From a checkpoint of a small transformer trained on Wikipedia: no biases in attention or MLP, 5716 steps.
Each number is 128 + 32 x the weight over its row's rms, rounded and kept within 0 to 255. Layers, rows and columns count from 0. Numbers have three digits each. The size before them is the row's rms in percent of the matrix's.

# layer 2 MLP up, 1344x256, rms 0.0691, rows 1279-1343, columns 128-191
092:138163101143160053157085085129148184102158102106085085089141088116123109187160180185141122129169152083163135145132129137131136113077029138186092140112103185138140130170053086120170102187107117
095:106148119123128071157174123126157152144124158144147177097120132089062103077146119064097159102169141180140110148141147171023130117137143074150162097144146111120129153106114073096166163047112123
098:124053095164137166128161136150135136155154123163130142111101101077092083125160145105153159097076125098121113152137094163088098088155123169118127174148122162126150124131105119157111169140105142
098:176112141140076126170075088104122099147115111130125160085118127101119156133080113143124156073160128164147085150120158094115104122076140069128131118134143075168141166082090089134123170100121094
109:177090111108083178163071101118135157173180157173151159058105138080119113135104111152106136198176155096119157125131122147122153144179173082135161143116120135131095099177094095094177200152121110
100:122168156164089144088131127127102120081118100161114098143151139117188138147064116081141122137117179153151148085120154108127094132119111228096105179106155151124183140141159161096121181193102167
105:157086024081122122129127138147102096109119105181093101138111159118185176096127127132129140142114117111138155170048142075109167110153111143115106129107164140126113127112100104152100059087096095
103:158174148095174135167143069166127159122150124121098145145151126135121104138089181134112125114134137142090143138129136122080127121108157096145166096167091130156145158189162134095157108058140144
101:128099115156125161099137107182103085106126131199094140045157162150190137128103110184162155109130151143131088134089129073104140115107075033109145099168106128161129184101125053134126117096085098
099:147151143167108102109166116122124173104145091130149103162183076090152129137123121116154135137174130116136053190168096150136087126112115064150163140146164234154159067071106206174097101071131145
103:123058104105113113161116121150051077058073137154078110137131087123102078151187142109109138087158089183124090197117146120136121105182213133133147096140150163107101097167114139107162124103088172
098:125161150088186148140146140162073043129138130096112099167142186067151140127182110131176181129155057158190140151132125124058161133192108185147096079191159100134099119161093096169122091171133145
101:127073145163115124126143157132140109099121085122076099157163084121111161166134118135141160133154120121077097120090184164144159147168073145101103159117136193130113187123176160140124166195135134
108:114147124175163101133135123147099131106101092197144142107149132097146094098132098123098164124119091185075153099097211064149145142148133185121144144144105119106115084087098140165110100128139170
096:173165160147087096114111119118171153116085132112117174096082160151140117133126122107147124177075133119124149149162082119157112113141152133136132110097153126106103166141161103152164196093098099
107:169107200078185142170129108112134058107141081151166151080082150097098157157172071133096077097126142123145132118168096122118173130105102118131134134107129139075120134161109103146127112102134136
116:116153089155146142128156143096082137106100098137149092137184118145144116084117100175087068145103159082114040139156158156191113102143115141115124112119146137139102139208146138058059095153156153
102:115145123114097179115148115105122186137123135110144141124147135124096153102121128118124183072135182127058095129158072149063081144114145117068121084173094077151197095106173143135095119115092171
099:068122106086128091114135160126114125062117126145118088113145130144164116168138113104124109171139099122124169139098147171101147120132148100181196131120152143130121142136077101077157150161194195
095:085117131169094090108129143070156110132112082143157139099126111100148108161074155135144075141117147127128142095107141094057101123123085178160148094184124113123144160124106107142117106111078119
099:110108138120146094120066153126132137127103129122155115103144098113142147082077149072066102132121146177141139165125191078136151167130097152185093075101137127126120150112159131080142162125144168
098:150148108170070121130083132163111142101189121088123088117169139102103113148208123106169163131140173133194157099132157143108161078104126139162101151143087140067130045160108134124124098137095139
105:106130125134097098093140095118062158150083132070124157149126109140121187145066172202104120115113110092142145096088108131184105076110125114116132060148076173119064068120100109125110144081149179
100:132144141086100120154164162126172145124147113145147127192113074140099148173120184119123122179147105068123107088144069137109108132143049092137156246073097112088152179144141131068108145159106101
094:196106129186112104146106167120129077176105095149138119064160131172101128155104165087175089105135180137213160121134152111123167121165191075185083147173105089101116122138137073149127152171129138
104:144115122157122128150124095110078111136088161134124131182112130189137088111096114096093152165072083156081119177136115078168163131112126117138118127124110105095124129173143128160168184138170115
088:099107113073156144125174110169056110112147116176198137164154116139132156097133140154144099091095145138101062148149051152073128134092102097137110122101127136128120132141156144108110166145063094
091:126179166079131093118085117113143139091168141076130078202094173157164111092074150121135107178092139082189160096137106085137137152130119130122062124097092138118119176112117184139062123129151132
097:077111129166110100182098114221141078100116137114102116120187107176135154096130104199129163140100183116152162126185126174134142106147093160118051139114116174134105169109062114125134084133073142
102:117173132134073120079087145166144163040164076135126068083137100136115157138133143115119063132162123120155103133102137089174153155095125174128146119169061060142170174084172129177179082107155136
101:098137162138121135160103096157166143096084114094080089162147166088154162138111201044114140126112110135172165095124157109104182141119140143135113154180153189110157160149095148068190143110130115
104:174119111126162121178139158165121112108138145132131117110135071083162105114120142090153126111162079102171059174059100096154137104089125087118134183153187103108126103174110162189139098190156171
097:088118101147137142148065118071139107142140126085134066122128148062150091114098150211149119110132084190086083111156150137149082126149210157169079142150120142083093129119097149155169101125128122
102:113171144127108148122128146119190119166134113071101166093066133095131135190165073132151132124094131125171113097207119085116141173110103224124168110103148106110117111144139135192119158086136143
099:122195160104107141121150101148086151152106149152123168195099094137110146168087165155138079106134087153082095091101155138111071128191206146170150154146117110148112115133125124146147123150116117
098:150087119117098216116206123102088091126133134121082112168154145158147089133105180110131103115122109126168129138138132079134114145126121145089110115111124177077155132136143083109119183133120128
096:152119117104090148057110162190083074143140074079122134103077106094090154100172135145137143130195218093151091154145101092138135098156071166172199042156114122149122074103141115103190149102136163
101:158093162129132152146105108134135100111125066169117140103147149107136128150138187158096089128147158142180125193108091117114123128117116079141126092107101112116137123120164137132120105094158139
099:133101172050144118134135165124152128131150125148211128092137090092177107165072142144180071062108138136143117093166165127133102108157099120069179128154072137138203109143164097073148123118124171
097:153171045080111076143146114130158148131153099096131149107099098063094144114221114129162140122151107100095130085117106146141160133092155134122172138067091200156136133084130128183090125131129096
103:166089100132116072135130124135131119107106128151153158132159120134103112094071079098152102177092059143112137130128110117165120132123143097177061143123127163124200100154122113107108115175134137
101:176122189108173100044108164175116100134139134119193132117135145184170073186133102128131139123103117182121146135079157186146106119087128132165102156181136104136141124146146143113092152116219173
100:150151105087138122102110098195170190162135210139049156172100038088111148128068100146128122137153079126135122111141103109132138172132138125145089111114129113195117101100063165114183120143157137
101:128094132102146151214109130186145094103200078135127152125137114135162141132128179196134117083145153117048110185185134139196178168113091171105133133104185116135136122117113149145124126075098137
096:083108114115137091120112120160112164073165091078193047167158102139077136106124119128133093201136107153185088104078140100142107161112150125140130195100089125131141149179145186167063071099180115
096:080153102094111097159141138149119088096095116149215146130117119177119126130160124173075154106072143123136106128124168100090131146121156056098111071188084124166130162159180092155131127148124150
096:093144113107149132133123119108070191146078168079106067158163120130154185090140099141146096182100144058147193128078167141069079111143169155191122139116070178087077105139165127111121108161093126
103:152080095124118113214173078103141124095132113099194088115155109086161138168113159185164173165145132149093096121118107172171117116139115087122082126147141143151149132054083119160114152103144150
103:093165099058075093213095109082088115159128161147141143145073110148117120155104124142156148112140081061113126120114094102113078119138092101145092117109107061168155180129138099157108175121105137
094:069114173142071095115141146097068131109111039189157147101134109198106124112143144148124082117082087146092108154182100168150159110171099099151115104113087100134136139174121147174157212148137120
103:077124146111134122089152104113171132130154108162198150070155108160112110175123129179128088106108138087101120145123107148080120115137105096181094093120086136134124137184152086083063141150104085
099:162132135135094081169148170096128165135124119174132128126111153125097168101125170093126110118086090156149096136178112118113113049164123084120130155132105160121156124079108114134150085139128083
097:146129139142118122110121167216079161131125133155104137154081166160164160201104122191188109174085108105126150155079101147108087142156184142133113164161151116141118123170115111154178119143123105
099:068103110114116148129134162130131144137159141175171161172160151167101138146131076185137169041088076143112132164108102120069122062168135131151099140090169124136143123149124086173138167166137102
099:093103150109136136145075133121132150052125160171106086070155163177106173090182079091153148100092132181150095100175159067139132143112088119088213125149113113153165142142132125126145131169157117
098:127088086143121118143113109132132131183095142176168049106164142160088159162143118140147117128082133095215155087167088086089191157095125152117056157060147163176130121092148111143148156181161190
104:124104217123085177129084159107120115148072172115118117185153084152153169112155130096150110099148110146095103150152122111134138120130168163095135108073142173149173127135068137058111100124086169
099:120124095134152119152099116162094080137084133063091103142137152082136037110134117140158109103141094154125121165125107120101125091147177189175146148136139106114108131074066109081146125171136119
100:127149181124128161113099116139178144161106138149100142154089051139150155142159177085062113135094088189132115103118103167151191135157149115077088083171182123117137068175128111159169045105145126
102:107097183104137170117122134138115165097116109156131124099182120161114113151150146149151155134118113117139125171113124114160077124122130132124139126161145150100138120113101140169146090114117119
107:100066126075125110141114180152158151098052169147112085103136115148114178088175168090134095100134108150154070072136174149163132105109125153039121110162116118132135148105138144103128103139141123
100:142162108154139174069144167134128090145127131119152110154118115129176109138139078102171148172134095116091135071109098155153098114207178125175111124125140171096110052117193153094157119092145181
096:079075112161146166186111226110132114115136117140154080093069123087115154178093087150155084081150130075140192154149153144065131206180080136164141103160121066128159157155152123104143122118112131
095:070158081166085168159135141154128102123135133157166098146138157192127083121093114173102175198154108104138113137114148115124167078136162125100177086094140155149136159094140124117130107145168141
101:120115170166134079213145162134083162093173107121146151174166128153162174162127166180122111120065126158108103177101114106184108083148108074161084093150141071130144157153147130121073140157125099